config = dict(
    n_layer=16,
    n_kv_head=3,
    norm_place='pre',
    tie_embeddings=False,
    init='uniform',
    init_std_qkv=0.0631,
    optimizer='soap_variant',
    beta1=0.95,
    seq_len=512,
    doc_mask=False,
)
Each number is 500 + 50 x the weight over the matrix's rms, rounded and kept within 0 to 999. Layers, rows and columns count from 0. Numbers have three digits each.

# gate: layer 10 MLP gate, 320x128, rms 0.206, rows 12-78, columns 64-127
# up: layer 10 MLP up, 320x128, rms 0.21, rows 12-78, columns 64-127
# down: layer 10 MLP down (transposed), 320x128, rms 0.195, rows 12-77, columns 64-127
gate12:442520463464550476424561626485438488502524408507532439504562504538421507459490501427441512460521515452474451499507474437441491559473451439558465483478468514542573458528547417386503473561530498
up12:470481452477495491525442637455524533520484455472469478489446537530496539505523514445494517499427552491472450464377467538496475490596489473532446470484483424565468512536492464454458451544452523
down12:612514568501493534570419461521526516553548558484510504539388452453451544471531465479500584437543623505482484502436556426486555519469509545407510390505482495444467467567488528482452455500538416
gate13:542489554480493500494512501506515443544447522498453528412474534555481461571552585427550442506602559554444508536641450463539570452462481418605439525504511487487580426486419563515563486440454471
up13:402454506571503478470503481502561450583488534508448511471525563556449518326449465413511570500471512539507495472500507502431493541508483535486516560565524560513574524506438549519536594462521410
down13:470556569396507487511506474442530518518529446480523423506497477408498528528461524467492556408536461463558521564507591449466413443514484470479440486426506511547540494454561504550520495554466477
gate14:440479403645612497452525438488523498556508547550484505469486470412569452461476544592521515540530548534397452407557449522449495478500490488510413553475449522522495411529433560570489529458520535
up14:531476486514411522464428530485429554540510549533473522511446520530447572465518546491485418445546489399550556410443455534526470438564474520497463457501547554542470475501493442424426477506508536
down14:607546467516439566574440499510573532485404518429483464623471509416564507519560406468392406472431476519490438373356540467528561465452517499470577478437500530437486549517503521482530469587445501
gate15:454537484522411519508527421434493592485511503421506490462408493526488549494469484482574390443594432582414486438441469578431478447529455471524513553503537519548461493500551602508482410522492505
up15:523541420497504550482567465512440506571502514618517489466515421530524528421613581464632471499467509385589512589460443462545401566424607468527403410552505460471491516452522475480515499388477511
down15:544417449491510451396476473462419434514573560649658456568448475555546488527526540454485442521464477508547489495481483481560570412465494484461437511488468460540552516457480468560572521548502526
gate16:569507412454512563469504567383494456408581494515522473430514456488523525463489508545455495424576469451502522560554499407527586491446560475540577477431388555468459539478543525458463431455513565
up16:398624487477399502523489576480476479537508497485524513425413485529549517381545442599477507568547400494480526523502497404483456563561431499526541481519511487498509600557586566388407570518485452
down16:598433471491484611537554485529494529590505530541510500493526422496534545595459482465577438477514539499487508523536460509483573513531467512539511548527516518531525449425500542394587420524487427
gate17:444480501505507572474419577537505540554491481560466487528522466473565531455489562520449372537525506512476536505457495497574473542534445504513547529462524473458478483556545514501482527448437542
up17:436566462471425536431534491499487559593521503486488565411477546558495534642607372534556538505429489509525522438490618472508491512484464484518492418443529496551474554545461450538527574452478470
down17:443483449469420498518506594489634512546492475457592564515466445537450485485595540559463483472510561579498604498579573501470459597501623495461552489520499539563482487474529513466512470513537623
gate18:479543516510543453521477438554460507513440466526469582494491492555496505513438525434439385486614544469423478535456615454450487488576502478622498453534482439578461456482560497536519477458457348
up18:522433406534473511532541456519444539506455519487508439447545483406544511555491415479532474381482449486481559521495507503558571497540524463543516494443441587453376650403428551521543577537425512
down18:510517467408402468555479560459494559555494533608528559485436443516512507482503550436524460652513517472534479465462505441402511479454442528491427430471560544498550585507425566565544599517470538
gate19:446473522526550474480423490560529519502500589549477544597513495439476487477464444537501430515516426409474547477527460488541449421425577505458549458529469462448503493499510426445501494526491499
up19:522612498467469438502535522543506352520461467476537458468478472484467529489398445545430569447511496521368490505507470551501616498508507588422464484375481572433497491563510539467454460496516543
down19:483482475555522504359479553472561557590448479572564486539542486482434407503507555498494483560482462518541460512495455488430510459499465440459448512492557490509492502529509489542520595443419506
gate20:492573503505474506556406504512591536497573474557461537418447487516591507501578499318474443517533517488462569443472364546478530506470489502454476511583506500483544504491402465509509551533502518
up20:513470546424556510472502566428487464493508524482481456438449451473446469466366463416450613520496534531505453533521374505521451443503431432453541513520564497477530516543471552543519468447398545
down20:577485488548432497580515482549420573462473511494458530605456518575531486534631454474429434559498480528531508441439558549461525495464518491540463428498452486471589478469559455489470527480471477
gate21:521504474484496543513530492502619527465493466534527456521500598462432660469435483501474473430599535606493615420491530509557465486557546540435507489460547482505489472448441420578485585449501481
up21:526499531600497468505510465462478533532509492381480481553503442473456452480500537461580541528517457478520529518547489538466460399576406476564353489568567511417489491499508562567510429471512428
down21:512463499540512428609566556477454540454444549477510429456505522535490464290521545474599526512467546444396507554521467485428509438521569458528478604594521532527473482519566523541491445478587522
gate22:483448532482556514424507526428548557518484520428489608418469441437462511498493421566588509514437622552528512463427486518492483544398581444505560412422499469519564418467436559404530571480451512
up22:494529412462499452414452466430501538457516494382516479608457504538503430471526505442598454462535449494520438486540570422540375531633485537514483514431469463488505524460418514514383489468605462
down22:473515492493508514548462476552502423488497439448523476474561458499508495573531495454604618553540575485488509565529496497529413629470491539525517571464513571525465475581429439492525494507461514
gate23:443445551512566455446549432599478461444505629414448466503576502527349498549488525505524489498488595530578462442485529432462417563496484434501512484553477572477512520416496512523493568473608486
up23:551478555546445543489516473449559530548489586426462510494539529455525433507533465566513482371452594479520606495468564548475540503544573536464523418518478509487463551532528450529565585589520496
down23:479466417460601520435424384512515509487493588484573428470526566469446505564571567545511417515483526466578461533478512499527557475556489437378469484447557533474501464463461384424495528596544526
gate24:538479515558558501477464577481462548535555632459489513508461413527543595497439451468551529462528456519515489515594567478480569493551505507536429509497485452388453589428528529370532484558495503
up24:527537505549470504537552563446484512560588546461562549569505429495461649485498506404603467468485438461514463590412531485446447453630430457444469547513491533459467574423502536607558532572440561
down24:489589462450404507440600664460596528464579566500553433469487481410527542453519465518608425462505467496473593484445574444474511451513544455444475545518553476445539497442544390578384537557588418
gate25:591474516521554550480539506446557541438514458452428444474471526496363443536565541490554474424514451522517553505522491506462552571522491417511405505499491468559434532539555560408475460447546411
up25:467447475539547555475499531596484445478562570426476496472518517544495493550572485507442555416570497533544425580487525465456502528560414539537525541500516506431377586469411532552451497465481561
down25:489458434396433555565388384470506577581497566520531488535497481393553439494449489586459516465426579490516502489436442588544478526533447516428498512458474583499434502421553497552445495493491461
gate26:558446448598514552500523512555467432486504513516486471437529454469465426498434657458447472563576480501480557474466487473511476521458525491511364466614399554494539539459449496515485389543526527
up26:445544512453448560429452441501456467506536505501589478460482513483423421412463520520530463526476565456540504476482539468449531512439426510400462505433515479485485450530523515559483431551523540
down26:598465503419661504489542452474479481523537554438563470405553466582515480392444421496554454450447458489445549498484405484510402498501517514561505509464528558485510504470624499475506474510459547
gate27:560533499532400429437451494486457526465477513479464603455484452489508506487436502497406547536467494498488541472547464547527521410505451567489452491457536547428520503446574489504534580490486541
up27:468452589516501460511512458576567493421454526396475464464539567432495555552509511516530500494484535440551443526526634512468524499602492483415520505477550449543462486514468433481504473502482512
down27:418470550509482412511567513470471508529446423589500449597402503475516431565504514525503476484508382427515419489503466482499513488480532437493500457524486448488380512510568527542574450487528541
gate28:520459511516486527506505559454525528514604531413563473535482452534585523546563529496476453380539491491507530509576509528455495434443526502641443570450463578488481502455593516482477512581473509
up28:554502530492560409519523469609519372557503549497479527494504516635539500482467468512478524531503569427538524538535502516523438560460572434472532474480489419517496469615491559475471469570505466
down28:506540432543509537500484523435504485539498426501487420404538473440513579540503481450544503520602493524481511430497470461492495512444491552492490604429499469574514470541512533420474613418509470
gate29:520402445439455472386525493455407543613507483535516589494475616476544434553456540516479475513550479441522438492593548538385452596567522473444500513538486517556519451544455605489494568571507431
up29:583579590623515493507498558532559446489514507507534468475447484565514424534560436470427549481499529453511456525443614478437485512501437465494537585488556513458543495502553485487573511529405507
down29:393600459423558518544570497540539447501499533490555513484443500483439497520502486528501567502403508514496449488507484529527515421468584545545368435511402461586486443512468550459460489418432546
gate30:551518416463419514504553543487498459481525457453551478524455530518501437517411509496513479395505574582496426522531395472529344403557495459455425402569485564415515497525549584512498588498426500
up30:506426594489494529458434523480542539423452539480463506547495518486467334477441457533537431519491561486498440414419460528484522508457569548527499461494497524496457551522469526466574543514424461
down30:523589452469465639612460507525477475550483480534519578450447519547479484488484530423543425455529564553549482460485372515567423537621494481549574555422520513486527427572491516569487523435551477
gate31:527566488537495572428498606503497510539649502581547480539508440531474467538431492474542548581499553517561415552515562451416536611569519449433420469493535580543504513466525524527503556487441480
up31:492430506609447535459592574498443502509510483590489477564422499565529541475503479551552490467581453466552448499514513453514472435541467455507490511501541504480559471531469512536475555534513503
down31:590565541469528477448470436491524536537486599595488454443485424449548521511495442502564425451467452512419461418509464534440436377497553525576452514504464499550405501497524492467517559494498418
gate32:553520504423416486473572463528600528388537468465462662441496541473454575506532469529418470464473549510378472518503565482563554528467552577513442535447457488512582497553518428546510494470576527
up32:485565469552567504479589475450505543600452558463421490497524498521457447491566454433546550429490450506425409413409477508530445498544521430535536560538509443485494470377446481388471581595510421
down32:474461482454552449458433400387551436480573528396509451532566467570488518481467484472575479432475453544486516492556462505512440537525484364488503365522505434398492492394489502534509494496482523
gate33:645513471477482470501521467481504544558460470419524519532528593434577504583467583484530358584593569563474454534455442544508483448412467475490508459474443530443417494529480490469421475486494549
up33:559476439495544474631525406526471486515501543386391454428617484491510465483553530453495529493384486456518517478435480543496492572483512448478443515486485553511499453489456454456542416491523540
down33:517553469509495486510435428412496519473423427363434479503504595557481451559553495578466492522384535590425533469560444506457556435544569460496525578564541479444427479514514564458463544487500543
gate34:480601580457477520456619528543429523490537589519517506474524469449534538548472508484516504522500475615409549437542436463467541547595494493403572538580439426464529515409504463443468512447557500
up34:456527522480528438591466468450465456478516449502475395422440515552583481549386456550494581391488424484448490520381557549549459455548542487453475481569543488486476477457502517487469430463565511
down34:463429479476482497599526537567470476549569471460542508544541544507514532519660521504457450588483545449513506510528453439572467449470463478515440551479629539493478409476452455530486594515488467
gate35:638469488455571510447497502423531528455474437581525563547480422519470516509457553387513534542504495524515427543500506490464436595495496518522482476579512570488363583501478501499443426484545488
up35:507457538563555462520504455525546441471625447485467479595536532441498505566424482497467577484479530547513381527434521460450547538588414458486485485498505507473475471484387565466492542496485449
down35:560531560520473455545530562637501528500474468538518528498456495479547503517536501475573465527500485533550459482475554441364516448397541586571538463549462430464477459534394470536555557527485426
gate36:537437584577500509430495607393526479446572522481501474536513443499513566510466496465580446468538557559517504515489521492505571562471514439442479375421504560481497555391523545558462544506425641
up36:502454515428481449429495468523463485563568426549453499396516478448559479513577465478472443439467448528546506516418524431555496454517466470489572595465466473466566487555494475373423494542477488
down36:452509502521538438480440479510434392478469429452496462479472532482459526503414580550418562447504390517445442500468464518565507461537397500580518446399489523551436495538431522506463593413520523
gate37:386418547540557596435490540570571498482580573559536511484453446543555534519599523466435421420498389549546502550550450513457510491543532511424294502593563525540433396536487453504493499375466590
up37:555479525436475439496418495505456505448427534389502480554586526504522529468555488501554595537447583508522554531513515450417454458652528536478534495563554508557544501523447501422569537562456528
down37:461556473631598430441399532574506567471507491456498486509568456461497448463517577539533508550528493549526604465374506533495495506542532576434415537550557474489410508526606440462517476467447623
gate38:509464521495453517528576493518446430429510593514515624497531502530501466491529490519451477460556484488540453470462491484487444546513511478545491508569443568529529450490453484470533391478589567
up38:568551466513429502405579450396558529537457504596529521458475565499538463466451500472519483581536561568549510631455487541479508448489427557522493563515511519398437471518524575538486458567453557
down38:441485392427457555577519484561447491419481555513495507505529507499523486485559595473526392527560504517564470440443511417528534433514405529494422489401476548580499589536449512578590490579573529
gate39:535448570598472504465445562554490462561381495476441455497458488538473457545444506480544520537519509501441483560451538421544523466525525459462457573604608530495509496489482431508411427422474503
up39:538533372498551469474548460532577524450565526481439476502532484491599398559520494466534536602547519419466443443496503549501527447465483497540594519400581527456567470438497515554542401486507522
down39:500501454486502494496529526508534500554408497489496374516468520455466491436500579446516378488500465473565522551473552455526402485568564472486495550594671418505497447536511401523498454487499406
gate40:543481467445514491416390495484540481467496581651479542503428404498490529558522561436489426486495475566548513513573535544471557530421601491441534414462546515458429477493539455482517462473415478
up40:515470521493534488593532566563475490536456542425449525370550542467537444470480459449533549518551424529507536527401444500532470460528513500495491472539472494547457421490537489519488590453535565
down40:499582510508525515598387500533510556570445500515545454512451500485492471381507460500487426454472482501532473427588493455456577538519593513442488489533523443465488493476562454484536567421458497
gate41:514460416479460466414486430551543497463486489438523570442530533527494512586499448563458462455570528479469490496500584520486544511505512470412497575492510515411482504418546567500499425454451416
up41:455524429530480535519468524416445454547418504463470508553528527470578474469434481466500509524456503498474412477492494494426476494482419466449489495531527465541458546518497522495515581554525394
down41:541477536512500535470509570605458484400468460587462515580488533546559533319465491523509534499530491539502551550518491484262475539494472399463504563542437491513490553472447562507507427524538462
gate42:455467493587483518435518567510511458415613491442434552366435535552476390366488482512494489552517500466554464512440440549581444475489540396575534577529553513514514455584484450468517552497462487
up42:529487496507523498557396486518562506494481562478505493499594535477534438470534451421560461496538501525504464627399532453580369445397577451490521562520465549469616456407549514438405552507486518
down42:477545531468529447541454527545414442441502492496555425516460431510562531510436510435499477534488482577553541476506496564361453566474534409477543526522505445446447457536499470548537435564448566
gate43:475586540497594477570474464470576400493506568412562497536494424465646573482480492574397501406463484440476473438557451505497441447536524484504511545445516628523505525410498505441516398559496543
up43:421508572530522513553499566454548481436514470588503559476548427568553454473543572483455493411398481469454500550488484458542579511556459502459489547573469374396353445563538451504470565545491559
down43:527574492510494436400606593438469502586491456478591599477517492480549498371544431471572291392448509539528490605539468443387467521459410494378482537533483471528528524579572417473412576505493597
gate44:489529511533511483485498674482474519574505584501562617537556475482531648508496394436606463540491498496566549539528607436527542503504510402591446497493563469365516472464493572456582552506561559
up44:454447531451370558484465423526550476549456491480486496487626552499540521431502482489409588586464496357469596581468531508482543474553494476516568573396544474466503489506517398464490516543580401
down44:539522498479475463489466356524513522544473425551459481498502530456517425339514568554395523465485477507448589394552489491525498500490509503480502513496431570493518475511486474536549513483539428
gate45:501498461511456438435549580502498540437571428490550478447384444463501585543397438527478510471487432499470445542556526490495416561533460560607492402495406531523538456520489509438454552512489546
up45:509444538452467555559464439477439492605519505519480482506534544442496494488444369474528495543401458443514540459430450583655504579422416423566526448505471516489567467494589525568434564517505573
down45:550491515519476470465533509486494440522390525542535572458506495435492472547531457496519538461428433521570556516560459515613420396506510463550436466508574457498546487614464482512540375541378423
gate46:523490400512479526440527450521525498507509571516409534476568464503430526508545489448517477596594541498573494433522489485580543599582580453538499489493446483504539511433481605529430475410447492
up46:571504435625469438505541519631517512491505548449577541512446523482446527407559462517588487424557491466503511578440534557471566580494478476504474526454541566564475493425492441583463623444492542
down46:503456515527497474520523508496505583652482552508422481467476457506502571436523410551473486568504452463562567420485559430536493529483535438453491507576522581485493638515433537454504541483493434
gate47:440562494590538470487492548538470546510532462443490544533458532481590419512549491556555479475585464517504452433450467430416518564502496558427443546570549542490519420473494371438522510473567439
up47:539513501484571475522493490511490526495568453490460499463488455507472589467398540452551469549583422489547490462474473558521538421512492586492500510511578567415556482515540553558525495509477574
down47:466556529575440462463491496490500510457543475519478498502557511480502467402480495501509471478433521495605539515500453525453508577577493479593447514633534576457488527558503494518412566473498534
gate48:507491509530516520487557566473528476457569494617555440490451434528477549542508488490518485497489554565516564648480508396476479536478495485555591484413529564539495565523454477538509516532508508
up48:433549527459610610470468499546480476518479541479442530473476576506453496497453520432467427450516570464530435673537444581506450509457477619442535514463462501510496488490519433519483433554517499
down48:419521524545443463580384480588555441381432473471427549505471630488483455569506515435541476535423574544422541515529522599463450532582488434470474507604489461498538563468501480522568485517569459
gate49:562514531482429603482567480522455494492544469359437477485518527409551594512612584505480590510566514512451523470484459514514472546480550469468487456481524489528532484516453528525550533455517468
up49:534551543480591508511502590467495441481510425474515429461591525502503563592579496463514554548465532531533554461485561532517395587542479452513386373634475601497505526443492450500517533548563519
down49:526477455569442487384486502620528520393417500396454549493402486520485459432564608497488412522483535503550508448515523453569525450573481466404491510514480503488517571576497513456510573469461536
gate50:592423516482478424571496527532408439473547507510508510469528468406441524514512426546475506479523537546522506449445545434464488531461554477498513533476467582424479483526519519542442486526514533
up50:537536542486549596461436476473591565492516450483509518489468550526533549448540461474447550513399418502518546554462493544521469476461461504549455488530489491542500514474514543541567620499498441
down50:608488523589512425456562521510380552563487522481443482491524541536592592566456462520521402415467432482537506502356499483493550431493537520438470444431453549453406508499508483539528531452526489
gate51:502390429391453478506471492496453468488569417598458472427534431486380496490442487530516437486446481516509492506509573440458424563490538449489471481540445495502431482512459518427526578524521425
up51:526579553492513550536438386489457474418593546482481562512471513439487534506488426575456470505589487563451561521520516506445521490449502516405546588485511430493530479479485484438474546542459453
down51:583386448489507482449535518478464518456582504569509439490523520522473574458460521493492475584544597566535573464484522431484354472531558508561482511520510505411492415469487469567494560450554453
gate52:469499551446495558419545528500390464527508481507511507437509520458509576502517477396568481533457465496433543438479482515430560557487594523512496528429449450518545490497537473511495541499617439
up52:492466580505588477514506516411495452547572474510474404495528490491565529552520521492461504468434521449481476463462524540568438392489520526592460428520537457443578466423530398411462526494516520
down52:456548498541498533502469530488437456469424485440547599458393568495390459436458508488553512476552445483493436544469522509493381503448468570503533524593491578566508470561535571503445553382510474
gate53:480573537400513395426474526494501560514496513446480485480463568450510536522455487542504549486548473589458578449521544469446417414551526519504583558606443467440524477476510538520527468483536395
up53:393520515559507531461480562525461523471469488409534485540567533501532470463380463539528554491482446535540598441502507503450481503473479435434457549513578439514586519527510580563522499577461460
down53:520539485485600395454459431557501545544473526450479495514427472464440481412518517508538499549387438562513514491474604513564532440552476524517536497422404442517456448464406515559487479441532537
gate54:574529526547489503457496476546535507468553461557564523502468421589477499504540611501534437496574484550499657453429480582443440559513476425452339484545590453557516440444611447515540488488553444
up54:447545568477552494496476485444433478502478422473495544493449576497491493460542502546524585484331536461490461505485562448552546409384470400490497488417600622501487548470500597448514537469601476
down54:503442540558482456479520445506520563468406414515468496506525501538574554562457391410516386621506550538540503430471528389464505486535482466425534508465518428439609460617487577482425504418490568
gate55:505373434575521542550494546539566560529502516370477525492489469515602425617501435500537535554546457519416509459597497533469529533475480638498550501478445591434445430528550538589504580421481556
up55:482496475436465518543440476475526554509487508486584460470496535577368507544509439495401443453502452486523440510417485450443410446454459466470528492538509460532633489486503563614509496518521541
down55:486448413391519512360469539541442495460537473573569500474468497535448473523542496537407553548398441427480439513503466396520475527481512475480484424556513480477477465459447573518494483534488490
gate56:478441476470557497569448540489530608536563554456504511541545494546472593629527477588568446461521626484470521560504484531459468496425436500465523524487533519478492484454537462523514559552438541
up56:404502537544544492475456474519471504519417475469444566560505543588441569524433495486515549480490449534456520507437483487478505624427474443408466522534517489463532574501482532432525485547547400
down56:559547524423448508570512489494489600501473544529491535513488557518492509464486440537516502498455549498496482546506514484519353472550542560597476526561536471484518465492427513523526499485479569
gate57:587460454493478542494405565509519464505540521483538486451440478512542472518474523451353487463523414630437390475471569479497475529510412492562460329530483604509505491558444512487535532537379418
up57:577485476505595526544503460524506456545491548436604435464473459521457509521534532541532531434457530512540547556483399448451502568549554441540525431484514439579499508485486545555474493548494470
down57:500532484469515539521504436557501518480584488340516464549480565433417501567496468475532568582565504466497474549467519495441417456569540497410513529464453524463601475500520575566606602542525638
gate58:521457433551573506555454523554471544483538552422507604491555561469530530522490557482500492494532505576478523571472527488560470424463487506560554434488466465405626537546585486461524523459525526
up58:538476472510493505528528544512457433619534478536529504481503536569471447437510590526484443404491458410454448538549459508614572453529501467500473499537467477436488566520611469487601540459532462
down58:472519548411580470559552431460510517434517514497528446487526545500484557361504578439507379535558524510490542523470469540463470535503521508530408488479399532464494488451558419498514566388433565
gate59:398476464475520433501535537496549522542543518500527504560547618554445465466400417533502461449514427606596553484495540545532565489404510554585560554514442528457510432478506433475515546501539473
up59:440463508555496522559532572472483509469529454418456550522493547421446623440514497514470426460439538452518498442457557464473492552662486545468440498478551460503428451465521512446474457452548486
down59:546456513403535547495481556467469478492522467581454410485521522471476538613471555506426596509551499534455482538498545433451509557474555462541481527543537523466467482541592475528496518396493532
gate60:557450584526552517507522466528581550487535517421436550470481496397545495418535505535517471550550514569528527410492524483506453553501523456466524407513543521551452469589417494475460561366547504
up60:501437560528638452442478480554476522541543505442423400530488574522508526522456538491478527532489450457462531469515516478541493612477514474506468500454552425399508469610438553520429593426413481
down60:540508529532543444522527504411470481581492462505548444490513456460517526498549602499456541520539474461492446436635594565646514481511478491578432456529520530413557525548558525539497562507572552
gate61:565491512525451552489469425487612499390560593571559453450464561527485535474455479422408481507573517550491516562545533431568469546543464469485527449512386460591534463440557440492430504525472531
up61:612503497407567513553495556552533553495481480539487459513474611529443456461531458440531491503496539484565447480481404426552449432533482513524552481503431481556463546426518461502441498527506465
down61:434440457478471484476527413529466390492465490482457564543489451539444544479528534496454493456476517528480597505550461435420534574557489487493495560524517522539476581597506567500510556571492529
gate62:523527503445539380446472525422578517539493432480440532481540565540432523478456463504562463481493582450562533436515519468480465498537449511470546464483503501523539512519575446449406495485537469
up62:510490504518461414521517497512495407521523502487502552484539505491516572575539461443435554430551494453584477561561481488493573493462493548444493469509443504445474536520504496454510577503544509
down62:391506489596547499443551448457486527489582539575506486412496430526603487525483533489516449503604549504530526588486447591459496542555570573492509573521478471492467440431482520530452534501479549
gate63:431517481438515476528525563473462470536583523493529472465529527458536543437542457476488576488503490490522351480565476444536467494431489495497602461464512480483488488437546340467462578470508491
up63:559451420562407428494579470537495534466501579464522485544462443521517458436508500510541437473441464495416530446512501503437500564502459556500515538439429534471502495515589564481464443463495537
down63:550477544542490624506575495521566467505504572345487581462483530524465510529521490531443437475475470538519413451472472475547464475587540530495471579514466608521483495596468505440534445530498481
gate64:556463449552520473532518484582548494467551508497439453551579518526528554490499454512573438406516469419498538539474489510529559521564391470457451533502531474470504432516459527516548505523571446
up64:407477529493535521579495548469508472482565438446610464446543508405558538476393499461537476553508488580499520446431494502505456466488585485538509526593477504542519541528522430481468415452487600
down64:485475481462556504471503552427528480428531527536530455451528544509451508420491572552533543493536454510444465573510597544538501577469534450539405526491454501479500492551462518438374530508594506
gate65:545518578450590504515444517444502482587391511494511564469501513577544546420591474568541483543520427496589535500546603490435528507420532458443510469482512532412461565478514523488489558497521514
up65:491467442448451538382476483501604464522542494591583472539498478512488456484434472481557487547626549544481515391428364453576587482438464586549504531441445570517453458520526563545512506599588471
down65:473502503457512591442472483501536500406539594504518549536488576457477548524549598460478516462470525482307542576482444491564478427520471450352491532543476533494543516457501508528396529509471535
gate66:486487521516559512541510476499492456554415449503567471574461453498585549470478473489453447490534509485512559510499501543507456540569463494471468433503511534432443423539575481555522501516498454
up66:548452485453443464599490476524566549499542462444584569425540537444451441575541516529528569468516506528465475504540566457470494473520575482462486562516469523640576539515546406531452508509498501
down66:576502498479470538470570529525447559387572445555450508456576606557491470452501507417525367525466464578517447445575537463536557525436499435515580474440475442500409578457474509442542465490549581
gate67:563440511542470512482508441391450513523525551512486581469500578492531478464473570506394486454542443536535403508482534513554562496484472482501483411522544563467452470453494491540415565555493388
up67:430510472499484482526510464413509627552522542523505465440443498530490505493481543516510605518512494556532490514521520451504355521559477500498499507528428429453534557614452493400444416447441531
down67:464522454556608452443590576518504475570568458566532498594446448443479494463512514488458526468505533535430424543505419521547403444580497532514475580485555452539510560481460530500500477431520535
gate68:517457668479497578464517420510558456549591439497604424521382464579431466544582508543519483578544591497485494534541517533449425488518610427409576447457464428531462438521547503460563505477432522
up68:454567574517514537432505549533560510474437425428537431471456537438541471558536517557511506502499515505515448526464475551497551598501452559438511554566525518499391545510492481615518564583473478
down68:506512376520505509511465411485444504476495513515440491489495468444473514436477500471524510514502526479486467397538456459414400513483524494496447494527513475544488506431524479485505446474482506
gate69:532470543529523539485447476449499533531445398394456474400394497428529482452509561514517605626570510456597523442474486512623438563528556526537484495430513631461468501480434512542520559583572527
up69:520569444471494475381508493430521530449502465506489541550460494452474468581476601553480459505461501486417499596527489559512467499655465463481521414406506559500401496425543557517529495580452477
down69:510436494484493572492534486530444494451525514508466430511478535487520487499499520477477444507588491419464497445454625564619527518524526437550538608564589468476497508420449502470370577670499544
gate70:499481380541470562496501469506480535477503458426433534456469465594502493491464523534486517523485508484544477590591513443459443581498467518469541461550511490565489433487470483496439480511520450
up70:536498495547477481509506559483500586511571496510456580518489489549528482479516484522482532448573544464522497481524533568456473482532494479511530591507627469420516528500476514519449493452513504
down70:426556539525500536492443509616485569432550482509513457490497460454596476427554495492437458514428478489509524443503456579470454466568467470431418458461597545397471527516519501455406473512389463
gate71:598517480535529531483457544499527466462476518350546488466554476518556473581406554516486471478511526476470464518485529502500516428465324451513511457538433565548475479472476496464505514527431472
up71:455500502505519489480470565444491524502448398499483471517475496476594429503496462507421553555430484436508484484475507462439575476471511470469409524513540457492449498567505466574569407520470418
down71:532540520539615475434476427445591522560558470496583577473487525526523411472518430545485591471387478451548520491562520534572469500478465513460432486540505478492438479497498509556509518437569473
gate72:514479379408573457409497540530519503540446452492503529454440506433392489459561402476508467427453510560583584457522462487489469537590514457396543539458505597572564504584436524554503420508544478
up72:517451592536472474504513441426552446442519484517436566569497522538482463554482526477474511528525479505443473527513531556542448515487452440589568590477467498449583438636563525429415461475477595
down72:490501573516493510555532497439608543431621472460437543493591586517427585581506474500467479576548495423456534510452549528523487418458404499487492479490498549478509536432515519496473518468558486
gate73:679474451488445478485506542421507448497513536494516489389473479442506534506531494504453453547523603496527413526405510519565528508466526450455521584550407447551499459507466415584503518472501556
up73:516383473492511497449605510575483556486521568523470507490552467476483490497563550533486492541480492447522475514486510555469505469517471453544531515519499492351555437392477497426479477578491575
down73:424441482564551534533491606480536465458574458492541411538544442511495484497535481572453626466520490491470505540460470598516462551544543500459524495528507505507550519471496571413399523457531536
gate74:585433500458514422531510513457519482463427527551457456452536468496571544550533524537490538485508569554553472591533441451471518412640474592484411552490488575569541484494487509548541552355475494
up74:457496515562459426388661463482540556438456430470508451512489478517506557432522465451538474494421553495493477619513424469661470490483556569540357482466421495513381522438425459472501558431462501
down74:470522515457432516508465520512468536480458542559585467516478513429567491597524482517498603550473618519498474471497471512428527507456471511603570511577497488482471468456500547551482445561506469
gate75:502461504510504446472508467559533498439585433457443486441476418599586483534377432474470477530523477407638475583468502517398461637530430493534518580486514484524540565479429488504469575460435451
up75:566501526439502458510644615474425389525402474521565513553547433550407500500517547555617503542481485504550559534534510387500571354549444396567499486447440547533455533535553587453471562542563543
down75:555529460522525544530518449531526516557469492580488529472520545481544419436565457559477389477557432438580564558470433494505515494416535544463526506504577547558614434505477478498584511429565477
gate76:503419479474547410552525484484408638518510446556499494423492441535536516603513474426464509489476464422496509464488554405479349484608510533502510496465537507535531437534502491435539490451608448
up76:440510467531481473492519477491463550519573471512496490459429448471646485489426589452508460517446559506393579527437540605516479503572520489466497461452472427496524488513503538563461591494424532
down76:498505497483475449523472497493456510505503446419472574528519543479459514481472523557472609481564472537504471603476549486543474544429477480515455467513451418404518570489425437514510474484526632
gate77:407509530532490642415403545628514549566454563457510469505487437526442602552487462500442467504493489562468487469480414464477518583513497486510476475485518551489498516461523545481514489456484489
up77:491563481526523561500552532453499458452378492566561366528471449430411490567462551485550391594497519600562560508549539574468489529523491360598517474433392583566492499412408594557402462554465495
down77:493450462486611397481583533470530491430438508503473477374521487441499518539525445508485556485528519414572491523516458522501581545530446431466470492431551498545459511462496505434468490422467446
gate78:416466429450526531499426563440462568552568508442400436555483483414429567488428503525422436571549471518531546482506405533480513528461523516438564469526527511469438470504579475507434463515476566
up78:485623554437500475514506428556512498509480482556493462473506483480586518556433485470509534401475493506451446491500557389500546561457537512500525495463456585584589448525511464476483468449451380